config.yaml
n_layer: 9
d_model: 128
n_head: 4
n_kv_head: 1
head_dim: 32
d_mlp: 320
vocab_size: 8192
activation: "swiglu"
norm: "layernorm"
norm_place: "pre"
norm_eps: 1e-05
positions: "rope"
rope_base: 10000.0
rope_fraction: 1.0
qk_norm: true
attn_scale: 0.177
bias: "none"
tie_embeddings: false
parallel_block: false
extras: ["capped logits"]
init: "normal"
init_std_qkv: 0.0442
init_std_o: 0.0
init_std_up: 0.0442
init_std_down: 0.0
optimizer: "adam_atan2"
lr: 0.00175
lr_mult_o: 1.06
beta1: 0.95
beta2: 0.99
lr_head: 0.00527
warmup_steps: 267
schedule: "wsd"
decay_fraction: 0.93
decay_shape: "linear"
final_lr_fraction: 0.05
batch_tokens: [8192, 16384, 24576]
seq_len: 1024
doc_mask: true
train_tokens: 130000000
steps: 8568
dataset: "wikipedia_en"
Each number is 500 + 25 x the weight over its row's rms, rounded and kept within 0 to 999. Layers, rows and columns count from 0. Numbers have three digits each. The size before them is the row's rms in percent of the matrix's.

# up: layer 4 MLP up, 320x128, rms 0.0968, rows 153-183, columns 0-63
# down: layer 4 MLP down (transposed), 320x128, rms 0.0952, rows 153-183, columns 0-63
# gate: layer 4 MLP gate, 320x128, rms 0.109, rows 154-184, columns 0-63
up153 105:510501467474514503509541521511509523512523499500513465460510526488501501504490521501511496508492488524453485503525508539528515449486488563517500500478519527490490570457512496533505484507496518
down153 097:520461526504438526482537523474498489492500468503501518482508476511498499524523440513502489512489529499533453474491468494559525495537476491434540495538486477487518430498472499470505525498525480
gate154 099:499543524487519470493515454482536499523481508499507525491535512471503511496531499509488476483560497504495517443501535501500480515491493491490489502516491518510492513504500473497511526484487466
up154 099:469486481467530529469509502480491480532464539500495487488496487529525494494517489539495491517543446528487491540519509458550547538524454501510505466523480509502459505468523513499463525504513479
down154 101:500506469512480471507508527524547502493504516469442496439527531535512465467523459506524552481526509519525490518466537547513532503503511499497536487510511489493489549471507468499493452525502504
gate155 087:496493472482479492458490515528466492472477435518499562511481474495485530498519485563528504554523508506508470547501486535487574493494495513543524498469503523501509499473484484461500473510519488
up155 100:545551501522442505485503514488494457488494486531518468473500506498451455509464502518508484489507477487505511534464488537494520508533488494498464530511499454510510528477457486478466540460513445
down155 100:493486515522517485531486514494538451493468498526515513508517527496483470521529514524474520524486530493571452465514490499492520494510503512515499485505481477533488438487497492539500510465472497
gate156 102:503538499474454515469538470543491512502462467519507500503537440462494503502526559513520514513502507530560464448497498488501500485482481515523452508516515506490542485491502465496496481487523509
up156 096:485469517510513509479496508471467494462486523513509520512488503526514483496504486537468514530526524475477544521475501524523447546561505497508471489498529482475454517481486473481509472535502463
down156 096:506495529482503537465507470480508534471486442470477489506466463506488481470448514541495487504501511496514552532453507505471519527503529547532483542552469510502459474456504487502493497467549508
gate157 098:484514524515476557496494544474508447493495516467480446458502472471471548540528457521481521477477525475491490511533501519538535540493468485520527497485512519443465483505500484521467497538471485
up157 098:496502492481524548478497500519520455483517492514456497519490495481481475529518511477481506432468521525506536504555543505523481502476485547499476479499499482488481487501528519520501497526517463
down157 099:485488487513500501480520501570500508561499494495501515540497484503517452439503486504488477525500523487493490505514474464508519521485483532477493498464453501477527471517484494537494486534486530
gate158 112:495511481486520496500504478493476516517514464467456513544534474507509523543541522474506510514494470512475496493540495462518487485514483510519511514519496480483563501515515484489516496514476514
up158 112:504483452473537504481500512479536479509490507459499539513489498550519506485479487469543458515518497486507503476463489491501491503493476502510502482496510477477519499508462529460529524510466514
down158 112:509495475488519507508503480525501491506476519446488503499507531518483452595554489458495498473467479535456482500518498493515507487529540494507507443494497457506534492525514479508486479518489476
gate159 108:524476514493487488511480520473483517513498469450496504478501437466506503503565511476543481474530496505554500436502499532473513462463513515516506518537479544496456482529519483507480513481501491
up159 103:497491490506536536482444522480518532503484483474529485513544502514512465478465495490491502546517534456473509463522494500502506542491538537518491509514490479477505489515521478504541481534502454
down159 105:429524488500558476476463527505490505489534511494471502476493503513482483505535521536471492531521503482508502537466464491560460514529465532525459464478479527523490500476508528522483480531505545
gate160 104:491511504505543510529520488553547511525472472470497511492469499481501483539509468535514484500451474454499498465483495535542503456506499514517516506473484507516492473507480501456469499545517516
up160 094:530507480498476474541525511513491503498491464532525463502494518538491470491474483461474523520492496469505469518491478495472511493541455480484507490530494490459493486494526502511493432506500512
down160 097:481524509501545509500539447453543519503484490520491497515469526507505493500515463484461518492491497499465491455486522487527493498470500495499534500485506504540496540493494472459471473543484522
gate161 095:504532541514483516487504511477498443508482564469479487513526482482495487508540449491525525475478523463558486504504505493561477480511525523511526506517515500517468503464558467486486500507511499
up161 102:466482465486532507513532499539505527539508486495510495503489490514518537534504510516482482552496530512449512496494505510512479485460496472510468469532519486477521498478529515458460486436542472
down161 101:515549506507493494454522543527479514494533519509494477499518476499507572543520507526489495459501521484512494489488494590513503484486537502502500480521508522463510565484500445504490503519446504
gate162 104:471494544464505488549515493508526530492502467503494510545460470486505480492533506520474492503534496541497474510463487460544493510531498531535509517497441496480533495514488472494498497521504505
up162 097:526504536490498468486461514480491412496516478520499499500513496482511506517518489498481472555523512483517498519487515525514470515424500510510531497514528421547493519508502517522475529472505488
down162 098:525495488509509497537447456475521525447546501480488481495498575490503471470447524484483472502511510512491524508490489488493473484545508511479480500542508457526493513484525486511499483496517520
gate163 119:478473554515461484494514501492490480537499498509492494491539427495509493514523511502471523496493528512520447487487538553481512497501509517529543498492505473498453511518487455481468515481496498
up163 132:463458546463518537559524493522471485492503486520464475529500500491527485493512554520490472520456521505488507518481537518486462474487474539497540474505478504488495521509530524516465482477435535
down163 110:500496516512505484491513443506511501502522499499520489524505519520487573467456526530508471535472510522552512500478457488493480487476512552480478496515569482486497486530517483455492486448531510
gate164 114:502494490502450460452513520493501502543520487491484485455552465511540510513494510451472552481497511490523464459497522511508514518519510481511533517507487492506461498533471469494529504488515538
up164 102:477477518501497468480524508497473515514459498545482537481500498476479500503518505508494519477491508514514452496484524473527537529563564491486492495514494516519483443512526524485505509506518532
down164 106:509508517484533491519533487488481529529520487502513495507503564499487521530437472514495527546501544518513498517531453482483504486476520512538536532472510540483472527484514545484463527538519481
gate165 087:511464504582511471499468544554491531511510499496521512467488491468535514519528457465482502501470491505498492479543502510484531481482474464517509460452504520492474501546485499496518501477522508
up165 091:487494497501510474495465513554520522473556476506497514519460523531517511506494481548524515482516489488467534530491538474531500498509486515506478485542474519466513514454495515495529463500524567
down165 095:513457493530507495510485460508564519480524474490470530510533524483486475496444468510483493499527503509501498522484523521516488540501457520457473491540462494505556480508484466454500539523471475
gate166 115:508547516482510508472499459517521496503503478479498511474523443444494481511525512438499516523519510467519504488496498530527493494451457480515460553484502545494491480516501486469496543485467498
up166 115:449531545501454523458495477470511498488474556509486529451504473534487479492499485505508500505502525513524506474561486501460526537542526473493522472532497495508507499510422489502507501470553482
down166 111:480506467530455491464539504514515507491489493484462513522473467528506487508488522506528507487529531553475514513471499475522514510527535464483517521493561469489468506474471494522482482497513512
gate167 094:516501524494533468446505498471544529475484513492507511507512484495512480509487467498487527491478520463506485498491498509511473533534512453514536508523426475478491484519500513482560506527493460
up167 088:541471465466575504541511489493450534514495530510529509513506495484565482515461516482469524542524516485488512511522503497529487446516484450491483490479495543558500513453525469466491508497446519
down167 094:506497503503490476492511513518506485516500515508491477480482471517536492533570439504466499485511474496496465499506489512537505512545506472462482455554478501488551462473514485511496501518486504
gate168 099:520538510472496485448514449478489488516500557505462523439513482488516466503514489499521511497501523509544495459492472529484500491464446536507463505480497514524496509525487506501528531482514467
up168 097:485458498544508493518535503497509524529489536486455510508529506508543475511477556487490497498496509565491484493520499490524472503535527497498476509448527506503517533504464529507493488499466509
down168 101:495502503499487549494509475531508476488490489486490501498477470498536474479521521470487455487504498488518558507482453533502535490469486543490468534514484502501473488526498490534515507466520470
gate169 106:535522534485531477500492475494499469486474494467505491516505501503481472464531510470522516548483486471513467523516520495500519482492436450538524526505485491494495492486466483487452509470522459
up169 100:493483481460470496518470482521531494521515459473502482517489507472479483458536490487502493460486425471514484504524536498523531552510484523503536499487534523503512529551527512527493480465454489
down169 103:522516467514493473504473485496523526516478488485548456501506547476533500460490476456555517540503524500485508460525504484486509472471509498507511528483449503458485517499529499504472478545560508
gate170 103:505486493525522495505499485511543513507457529488483495487484479476522540503527513464469481473551474533523488503532523512492507515509513462493558495519450489479501503502473505481434555500502462
up170 101:450459492490495482495526504483484518481449482488477499521471475511541476500500499490494503534487538537545529458516515502507470515493480500509488487497492500521516496473517483464467508476547461
down170 100:488493501482516506525534515477482529509488485464481493480521535488491489437519520507500543504464510524476505500524543444507507479506485514476525499480485470489490471536503489505475504515510532
gate171 101:517492553511470503457442475503511542510497514524495538528505450489517443488507478491536547501538523477536539471455529509504459464528535483500463544495510521486507504533477463478509468501494476
up171 098:492484549530518509473487540472514441492474504506543539502494515512484488511501454531467535456524510476469498499510464503527490516504526487507509499449525530482487524452542552473508508480456460
down171 097:529457526549525502473514480482520516497472551523554476460506470508520468525486517485499505503540508497517489468474519542502502489506505473461530563505502495541499498490487487472503497484489522
gate172 092:503506510499481465539501479513492534526497444505502522454451493462480535504515476538444510470517564443522495496494494509502531498505514510474487518464478521486501481487501465492480530502509528
up172 096:469484514475493533556493550490561529492468494491493485521463507535509502499468532518450477506502471479482515504501489473525478497483541501523507485534522432465491468487496467510499504533513469
down172 102:493472523489507493540488479489546515486473483494555481485510484486497482434510490486477482490537471502483551477479502478492464523497519524512529485483506496502546516537507458515488484463474499
gate173 099:473538503471547464485518500526508514489467526475472545516490492497504474528534522492488530467524480532476455537500487501547483535515500466521508499484511519490476504477458510512525554479504493
up173 097:505511514494502511510524489493505525504486546486516497489525497507484462533493517505497479473520524470496541522504453505493494471550501484503543484476469526475474495494452524527524568506473479
down173 095:475588474498499490463505541515528536480520510504477448483483454503496469495526493463480496512514492518510519512508533468497515518485515530504460466525465508452502455505495539497485495481511493
gate174 090:496464494506511504519492485502473538495485535482512494475493496530490542506502474489498505482502516488497508519468471494510535478512482480541512465497517509484490512486466490419441509498514482
up174 097:514473512473546483500488502528492528498534470549521513514535517518491470479477532518482460510562452521487549478472509460521515572540453522481483507506499519489479508503482501506444502530514493
down174 101:527492525511521479488505469489476498510486461538540471496485483526467469432473507523485512508510474511493523535513494500468505482484494528483466527521514515471528510489516486504472522503488514
gate175 107:542499526464516508496496498487509484533487487503482483454507467443478498517563522490485472535478510493553467484548515502475531486515475485490521554468469496493442523521545541546476510451506471
up175 108:497536495508525495501494492500517517473519542518518480514490541521498517516494480496476497523510509482387486534499486497534511523507500497525470430531521492457528494469498493483528491502485531
down175 102:507468491493522490503479502512503485515529471495473516483486443470473492463534495515475479481487518455554493454525499528518496484531482515481515551480492487485485502511515496514515475504498504
gate176 095:541516551476501493496511504453502481488532510492509475468486485509506551513502480499510542472536508502500503489530483505483511466520498477517488514461467518494515544495479502496521500508472487
up176 097:484501488485478486493482494467493534493491483417476496504477493550503484490488515516500502515512540516492514514447503502478541473549516509479486500538526512491475515536533498494459454526520511
down176 098:478470505528468473488545505477449473511493513507489528498512430495491497537537487456486530512478434518575521523505529479532514532531481488526491497430477509492495525498488517464507475487468517
gate177 104:511495464469500525454529428486513513464490519535499499528492467501491521491517466502511507525488501490494501489524484492493488514492494489501534497490454523432516492506484514522526505506472500
up177 099:536510494498478467533502520497476506517482492493475540526540502486498489515476481469473510519486508459495477469521553538503537492565491524462482544495517484501469509455509479496519454493525556
down177 102:511457491492491525489502488534525528494509481523492472500522424503520503518514486519525519469498491485443500462487488485492527509467526512507501462534453514488542484556517467445499481505512513
gate178 095:526457453515468496483496489523487562486503448532513516544482466524492511514501524521513484523497496494510515517468515486504541482483505481485511534517466496499491488480498490511478515465496468
up178 096:475505507534537525524493482475479479508512544467508541503523493501502510490520488482447484516500491470487510510484466501473452548503507517521516466455514472495526476533559531490521505507524471
down178 097:479544486475512485507430513502500520528538475482498483513501477511493524505451513468431477504510474498557502488469487479444530528527489511484508522458515505520472533498501501519526496524527494
gate179 098:509479453528525545473509500518487493496508511496525458487513467497511458488498481462471495474506499517533505504497451490484496522499488481517516534505520495519493480503505489494470496458515455
up179 095:471494485504480483523528464464487533508545444500476545486536497564519493502513454499474521536486485468503471499489525505483503499497499501473507508468453476505498502538533526485555493558471558
down179 098:518496485459482483494480512458525464513497491524493488452518535517469488457521515495509520488454527537516459518528521477465493509461472550524485473464492505472556496464536473501481523517487517
gate180 096:485496532516512422517539507537526505532514499481502524515540492498551519515510555465513520465501480509493461524494493484539473545494492519515501464495484552494472481509487468507550503493502516
up180 093:483529498472472526505472537493510476546483547487479495484459483452488504511567462538503467490509514479496535472516529533490471535493489478474478540506533476563513500485447537557517519493503478
down180 098:485481519485516494466486515492528471506485479496491495487492429527469492524500522548485459467496483473530516531473488517545531485530491479519462509546535473456482505490476504519481480488504473
gate181 095:467484530505451522492540495490522479496497451516467523505456493508514503522524484464523533480508542533520514472554499554475479505484514510499482522514484526475500520462436506505490553502505466
up181 098:469489534477527488431514471462509499466500502518448560526494506490535469482497486467536528508506519521507480497502493456505488512489458499512494522501504458517531453464504527513490469469522528
down181 096:522484477520516493487494482473549548507492524514495498483536472508528507456490503524507466506477529512484477496478506485459534519533510484467493536511545548504461496544529484453471504476570504
gate182 103:524506503486492502486462501480485502510465524507506507478505490510482486531495469531495470530523508465475459505475538546522474468493492483550488494536509478490498556505514482483485446489495479
up182 102:543484480475477482480498498493470522509505481510487461481526503506534498478509493488489515496499461545539489513500496493504511457477498499497499530542519524500462484533518495487455504453510502
down182 103:461503508495543488508505484472545495434491511520533534515461504509476527585474519503505518490484471489503470470486514536534478480486529473518499490536511494481483491469509564489476456535483534
gate183 095:476482534523529486495538479489489477511482490517507488499500495527481494518486478520481491506473417508484514529525461473552523504529536490550510492465507480454521524466467496464490491501479489
up183 098:500446487555495494469487534523477538503512500490542456506494508505508500464503517511496500474478526537495482524497505499496493486515519514528449502556527496444540550477493504496492430496507503
down183 099:499460502535489488477537509522513481546521511457523481477491455547511505508500512490500464537515470530461485502491522500517544498497503527468498489483520477516504496531513497461516503506482513
gate184 102:541499508497479502516518492500475481485518479536513474552507482457488484497492498533500541525501538452515533503446481534544521482549462499532478505487446504459473450492515493510497492492479484